From a checkpoint of a small transformer trained on Wikipedia.
Size: 13 layers, width 128, 4 heads of 32 (2 for keys and values), MLP 320 SwiGLU, vocabulary 8192.
Architecture: RMSNorm before each block, rotary positions, biases on query, key and value, untied embeddings.
Training: a variant of SOAP for these matrices, 149M tokens, 3218 steps.
Each number is 128 + 32 x the weight over its row's rms, rounded and kept within 0 to 255. Layers, rows and columns count from 0. Numbers have three digits each. The size before them is the row's rms in percent of the matrix's.

# up: layer 4 MLP up, 320x128, rms 0.262, rows 135-151, columns 0-127
# down: layer 4 MLP down (transposed), 320x128, rms 0.27, rows 135-150, columns 0-127
# gate: layer 4 MLP gate, 320x128, rms 0.279, rows 136-151, columns 0-127
up135 102:132097171122129080151130181088137124158132093114121126178160075197133104166108119176144092162133107146156096127074180093104110051113165145103116119117104155122137117156117119147155139138098117155104039174121080144129166090098071163179126165129144085138171113200175126160062056101152121142116177169124089106195127128076144108112083110139097119113120108165152137111139081142110119126173
down135 099:126137105154111135139103099157202133164131140149165067152159138133131121149127139097094044085122064176104161081102095102125068157192073088069143113124100158134115104122092124059112094167115122105130170139100115113115144126102138097072109131070113124149089110095109134162067131075147133128118117115106100109175156109145061183095078132126086171135135167070109089119172102166108139115075
gate136 114:147118096076101092168098141174143102075112125099206147113182085120126108096106175093106117124064142129161141163106145119168138122112134070167118077121184096142099128142096122172213149178096111174141102151092104134132083126103081137082138077090150155105149155127185126177164109115095127072129176196151126143174084130148126145118155153146135155119094110147146047096153161124176124106123
up136 112:100141081213096099092187142093137146151112102100096163103136170082156169159113163156134093102183102128135050181142105130149151152095040143148130125114165139127167160118175142124171106108131132097145127089101094194170176133117189109117136127220091143110072079102114144123124173093134114161170132112126113116150142145102174158113102151089128102123140136142151176204138105131107094148130
down136 108:089114113161152127126073135097099107136117045122088173129103177141092124203097114170096157111156137101141109140140141121132125180115099142145085142115109137108099087126159174114042106159094102078141107135131108226135166110125153164168156158193113083114101186088135136120094111120143160128136081092145111147097124162101125169162145135165166064147116132171079179199131135142083097093140
gate137 087:158133141182106220098202060143093088144094193134164131115135134132105168102102128131103159098119200143134101147085114148152081143122148068148153122136137135139161082163153132056168084073139132148130170104102073171098113144062081066157111130099123147113159090118141128120127086111151150170127143105129143139146120155126118132160180107147186086174204132173124175148140133135088119126127
up137 095:114088104078113123109086149137111188132145090113145123110123133104083142132135138188151117093106096052164171096109140120104099160094125096126164130113087155210117177111096150159116148121124108155113059100150156215055142132142147100098168136123146137133065112125093114121151103093111109125077102088126127112097135124144093159096133153125172140122145113114116082110214170183181089138221
down137 097:177110071156165184108091091071127170127138157124154120166145116106131124136116111147105137127075089115044128130138076141136137055139165110081069062123168153167182123108170101181147085185134156090117114120125088132163125113078092118143129109175143144131126142117095127111073125094173159086127143113127157155172153117159146175095127101180076147139086184081104086172154093114137183138110
gate138 110:131073156049161140152157179094122156109106166116098163140091136100095165111115130103057126136154115219103093115138155139114126140123132091165139146158137126167130189155099093197162096155129063121125185148156106187124193113126100132108143097128084158088140137176092135158114112118149123125105180161125102159128155040103160095093114171088117095175111135167110107133113138140185104067119
up138 105:104110076170127110088096137169145136133135130079172123144157106128156194138144168200176175108101096195158100112102048147111154141092139138117148105113082130074141072115084131126064123108111124145128148128160224120108135090140148133116114114151125088148162135138184151073070090118152122143140091059116154143092088181149159102176163104137143070115129143109164146135068120112093144090133
down138 102:090134105097155108136151148098190165037079158148135143100131182133102104168100096134136098136168099106087144146093115161129104157088096132110110105088078124115088149097155145119108157120137155141116171107109148115094123148155091096087126153108103153087181090162133161204092055142100099114131104121097125105101064081135129138088074152042122123188158183096113128097182070163112131128157
gate139 103:153177121067125116155187126149148151070167159135094112061100093150105134147088143100125114126140148062132101160137185132138157107102146085102087160124096162107109159144072103117088093154133143152082079126090179105112164067096171127120120140098126131119140166162097141161118069143121185091145117112177111138199122120124159107144100167078111156148115189116172140148170187149105111034141
up139 104:112170116092159052071128141110084104138208098168156151111108177146124052138099132074043069147148142119115110136118114159155166105149166124118091161104087154149088122169177095084132079089111144167098106107163130157158124132145182160120152121125186131114131056071111105153116154115136140126170142122125125158150133171157120147098091132148182064104116074147121150091126114144151133137197
down139 100:132074140171114109122169097115113145083115081154109113122066097121130141154066144109151043145156207134158097097147115160130113089093102108090118107128133140141116134169119039088099148093132129112156130169085144114161144170107124110147154138103092166049175173144116135146113132131084106073139096159178071133174113102086185118139149086104163137102132072128161113127136204139125085163088
gate140 110:180128168182113111130113084146173091104158105147111097138140090139172181157101135150065167118127137123150133070093142109098129068145098114095145124075128095148160126157118122096169078141133162146136115092104140085163120204077122156166156172151130129105070137157169134167103070160155103152105095070090168155118148225168100106115132124082185103167168133117106143139091121127099148177176
up140 115:166114061198094151111147071058155123123110102135120125120165152113137126150152106078120100121081165222154112114102151086122075108126107175134160082171129146098133186110056118087132112114110183112149171123110154077134085117141065129076167120117143124188086143167096103106212135196134089162166136074136127117137128128114125149147082107127146156133154124091091168137128136143099116102150
down140 107:149119138119157107115097150146070120106143092139075081119114121124143126141134135165157098114098172075166115139124103123206139117070120133147121202076037113133111155172143172172139085124096143118147209176110113141132074096139184102093116145102080108124145098177133128151193128143113161104128197133177078104133121125137119133093124190104153112092117121097143095077123204188130121106114
gate141 102:186147166154128075133115098112078127137058104161079134123172072062158083115110147163125110116131166064106160153165107074096140109171210171111108157140120109190114120154097085132082120121170102117109103100103107161092147087064115156159105162154123140117113151103128117148124133084120110080159120101136130117187143149122106084191160167113133077164085148095108082097158172147179151121105
up141 103:165138117113121106157140129096104168161133164124060096110187116149128110063094117153161146180087195145142176108134178111137136155134180133131109123151115127119112069136084151107147149167131105174183082114163073145107131070154147117174043094091072110140128106143130105155100126157150183123163172146091155119187072099129109081173173120116087091166116135094134080121140163075167114129089
down141 100:113086128182173148152120206203119126156159131123133099113154154105139139108136108123140090121155091144168088087062111098143113100095152102097107073158112139135080095104133124103136163109135211170090190112100149139102097181179160131083124141191160157161137112108140076085203118138111099086128123120197156086157160113156129114127172057137154096119171092118105131177098136147140164114133
gate142 097:148117136188169101096191088162153099212196113128095221172106187155092151141107133117047114139178144139108078156156189112160154081141130117131148136093115154071117136098088188116163119129135131137120163146170097142144152108157128100180141137079137164138155151125121082130093131165078118133096140135138129133127093154167149093104123063133073069089136180113118121146141158153128118157125
up142 087:115152112158113145140186177120104094168115122177126164097100128090163125118120174187093121097121110098092151195159140125161172183155109200121130114096137152094036053179109109092152159097211101141085158138147113108097091102100143112140135165181192119184151102126120104122139114158202107164153140138116101112163141164096125133125150112136147099126180117156160169177145143096146122158155
down142 092:097087161173122104130080043150180151116136134148100165127119101097112094117126150095127096132121090077131123136207084142127108104167159157109125117150108054111194105061068203125108109164124148176133144123144150151147127173087125104083133126121095153093093152138120153141096150076126143142078145160101121179132074133225153156151101126144076147182144148121148145129115081139097100076138
gate143 095:099073145149118118104120142046174080114151124137068087118170111168165109164147092127151114130106138122096100127089178123061085164138162119175058147128151131125099117140145109124192073140151151213143150102095139136133148191108099135108126128103150100136123087063087130040090155117157102058118141164113117157166134125125107155134122083113157057118140158155107177147140116142179135091141
up143 094:159057130162130116039106131132118109118159092112125104161155183114073122154113175110125063160076105179159121140108109191127102174095143087150125117114077146109116093100154130095158125127191153152131063155110108178118120170152145125150055088111130123152170064081121143068134221119115122188122163161155071130139126125158175159109121138163133104114117133149154143139083138149102103153106
down143 093:107107094100097206169116101085126111086147150164143102137140128179076180142081105134155160087107098130119135151131094096153141101099144125166093114180169178175127133164087167047107143139149104132127167178084164122091151154137153106118209161115103096116118164075141130149101106111122097152113189110075115169106101097082083119143119176131169108128076156110142099165151114162076141061168
gate144 096:187120096084104124149086154128103098175070081100134109112133150144095095067100134193132121181146168132123067165144132162115139089117161129132085140151041114127148135164118063132094144140112137090150148107134132196105114165110150161133103117118123098091063102169111143164121155144092197119165118098103148130194123150190123162119113132111110231130082139104144154148118133169152083090092
up144 095:122148127143165101141132161143126174096214150106153164083168145077164136137067135111110127154148145130095086105110149083136109155114132151124083105156185107128137145132072136089175076134086094102107121068102174087135175061167179112145140118127112107109086109127131137109168138168139141193098104104138187211089145162071167112128122140168084083140175139058106145092140127176115157117128
down144 089:083112126207059124134132156120110076141136113130134082118178091078140149107152125132113100139113098125178123155103057111145159110106181102138133176095106188124188087130159085173112184180152147145058115103120164156119158129141102094116143108123170123133165148187091091140183103121133216182118120107158120122151115076128141121152072069101139102080125103129105126123162088106148091124077
gate145 114:112173158147142111101112135152187092059127101119141162114169117162109101123138140219149173101115168095127161089089153101138175121127173150125152137103123093151151134104105122138100152095141090104060183098155155076152120155142158153136129090071087133152094203158059158129135157204120137144138139178107130096151126070181108101120110122107083040089117137082106099138155146129153162109098
up145 109:145099114128159166109108150080097147155150184144114082147100141156160076109148085121134113158143077165122097121174092101141116066118100038131087121138145122186088140107142164148114071147106145180191105186095149063155116142110116118126147118120118120110147116151144178148145089120165046112098139087117140103119173102104164176078165086132169170146134099134197143155072178127139143150185
down145 110:117153120110112168144152128166161181089106108064125153179159131156167130077105127172130052114139132147090151036141132080104167117102128184133130072137122193095105099143091142119048125144168133154176157132149158126114172129086157127132177101165074160098139165144097147110127103144090139143147167111124126167087139097154060208158123133087073163144166117124122126148138115096135154107182
gate146 094:115177189160150080070122099143071153139146077134126152182126113131125134162085133101154099162155111130172140122175169144075157101072109096137103167128148078124188164124134153142127132165072190130165106088123123157150129118129087173164101080113133127154157101139146180129111166095085114103145102159036183097127117137119167166083155105147085105123165117139127168141104083096171070145067
up146 102:153074123115154186185116106128120195169116090128140128121190136104151165114087131153153107118241136127141136128171086133172115119082098105125141129128112091117089143159139178172128128155099139138171049136157073126132135114086113149122161105096111156185180129160166159146120054128059139110095121124075161171127093157174137100100118194123152110149108126170107162099087149116161147149085
down146 097:120066163113118122102124143127149149122094150123129064108133145126136091112184081162139123129133138063117063118101121099086092107145132146189154053107139167119106098089099152026103129132141069123108169177103088080135139122106169115155159101110097132172179116151084056074133141099138111150126141138147105150152128078115193126057075092137171142144108062117118110088154112146163139115109
gate147 106:107117138131129117113109144116114132110123145123134070132082059121094116138137074109128153110071101075088117130129092176204132111176178097096177176114129119126097127157082147177155093105146132108185081116128172085133114155165145207136100078101194158176128136162166171175158135121182171165122141081097147108121159114098122115137145123073101062118085069087110137113175097171146119152142
up147 108:093143131099125133148130131119136119144087155124206149077119115149059124164143163106148124041111101143119073138122145095137167096121071108070120170142141114079117144143172086164118134124167108179184150142075181166131165179111156159125185150102055101170154155180122158140065098107087129113079124118161090130157162096147117097118115156117192180122158104093160138130128153146139170154180
down147 101:178119130115151145107104129106110143078119105174096119148115093101171169135077126119166139165117084136136070130121146105079054110119150122127090151148096155157171141139140052103111174088175164158149124134116086133162137075147078175082150115172132169093116147138157097142094149130145135117098119047162146123132047153172096138209088115110185131117165100079101147093151106087110107159190
gate148 083:146102152125145177122147138109162114164151166128152156141190163122163123119099176175133167129135068086088152210097122144120118148174168130131156092070055138064124145083134174152113114116146168125077173123120118074119109129101102147112160129136165115134119080147122133070130115165108131169191104121130159114125125087117099102161173131083071087089120092174108102131126201125224143128161
up148 094:190119155103155156038140145092102123136103152103222173194127163167137152115149107098178149114129136120122137153092094116101104144143168184117141140114101166145157102119079086161142166081106177125082124087125142121174123135174118038134194127161095155097172149151080069114101173135111117113128147121095126102132129177132117148113083139120109145160135193184154158081115128178122134108092
down148 099:126118137107212113108113101108159073185036091090151101068174138120116110144121084126173155132120120176101166127114120102076149162169174141086154135159115165143143138113101090173127183077161084154154099094160065128111070103113100180144141141080155057143118089098141182122097133120116128162148112116098097154063149123098171127121169096102159129133113078090122097153139152113135128087093
gate149 100:120102106159160121134102182151204139144088113066137140147180124126197113145101090083049083142164115130011118165215114118135142163130139171138171093093118101124174127119115146166087139119166113111115138111090214137148121138086190144173156123135150138145090115107122172135159113113161156190119122083104147098136101169160129147173089130121169135138137141082133115100096131132110119119111
up149 108:118101176086107164150155108144145080171169146130119104156151191120111131104124086168133111137234139130090116096124144159125094153115123111103140183109098158115096102100146156122126141163124159073133118092139081138144199113131119172091138054083096211140137088128104157083139101106058109131111133159125142132121144110098177090121118166112154075119133203167158149128139189114149140158207
down149 110:135099146144097085158173100132075122079111159165169147121057138104044147110171092125141186127106140099129144152091143113140151150112090124150095100080116105110134149106120116125223121146085143152125129127124140142142170138153105118040179128101085133132153156188148142119080059156116111126091126124081137096147107068063116110116169092092090124103089115126129170140177150181150114113207
gate150 101:147132118147122120180153149112169135117133090106144137142092140188124079161153142165118119108160149128134111137189137105135154086130142127115150165102094130150113223153191141165145199164180168174078145143080095092128160153085117118090153130141130177127123144138121124107106174151119171111168178157157173193100118051152117139060198105090137075186120118119095131116137105199127155155102
up150 106:171136085081118118127130125097154148081094130113138115117158090117132208157103147184093154149122129142118147103090095133085078066156062107086140118135131039079081167151160144097091085118173081154079178120083084157148119122131152130083101111107148088097148132153113096163087131077097109139124130095138150163111128107124103137135126145152167163211140092112061112162105086139118062143166
down150 110:096104155121155128189152126086055101130122083131149106108114107182170161154115155138120129102159111130145155090149150069115113091096085145134178174142131137126204135143124126193157157134143127140103128119106182129094143152158129134148199189141115066087147088109139121089154100116075138074128098143139160158109073129080098151141098211150168120090155088075053166101136118121155091136181
gate151 087:141120135155155153077095167091170172119144143081071088138107187136143157179175105125084089182126132105127129164091179172210141090148118128200147094130150142120129196096125115122128161127136155128094164085072160159118075128169197123172105173130142162135179111153139136134131136121184170146096188078160121108145131156092142167084114105086106168121123103147134167193141127136154122160104
up151 091:089187119108096126127157102124085101141160124154111138214122154105156088096155215114216122077094101120128115073157139115131133153078054093078105087120131065131182123171149089145105142174150105112136127125165152091103154152071138171141196131060159114179120110140162126151147122141141068115086120148130124102081073089143136143138085099124124126097134097178108144130124112115129115138173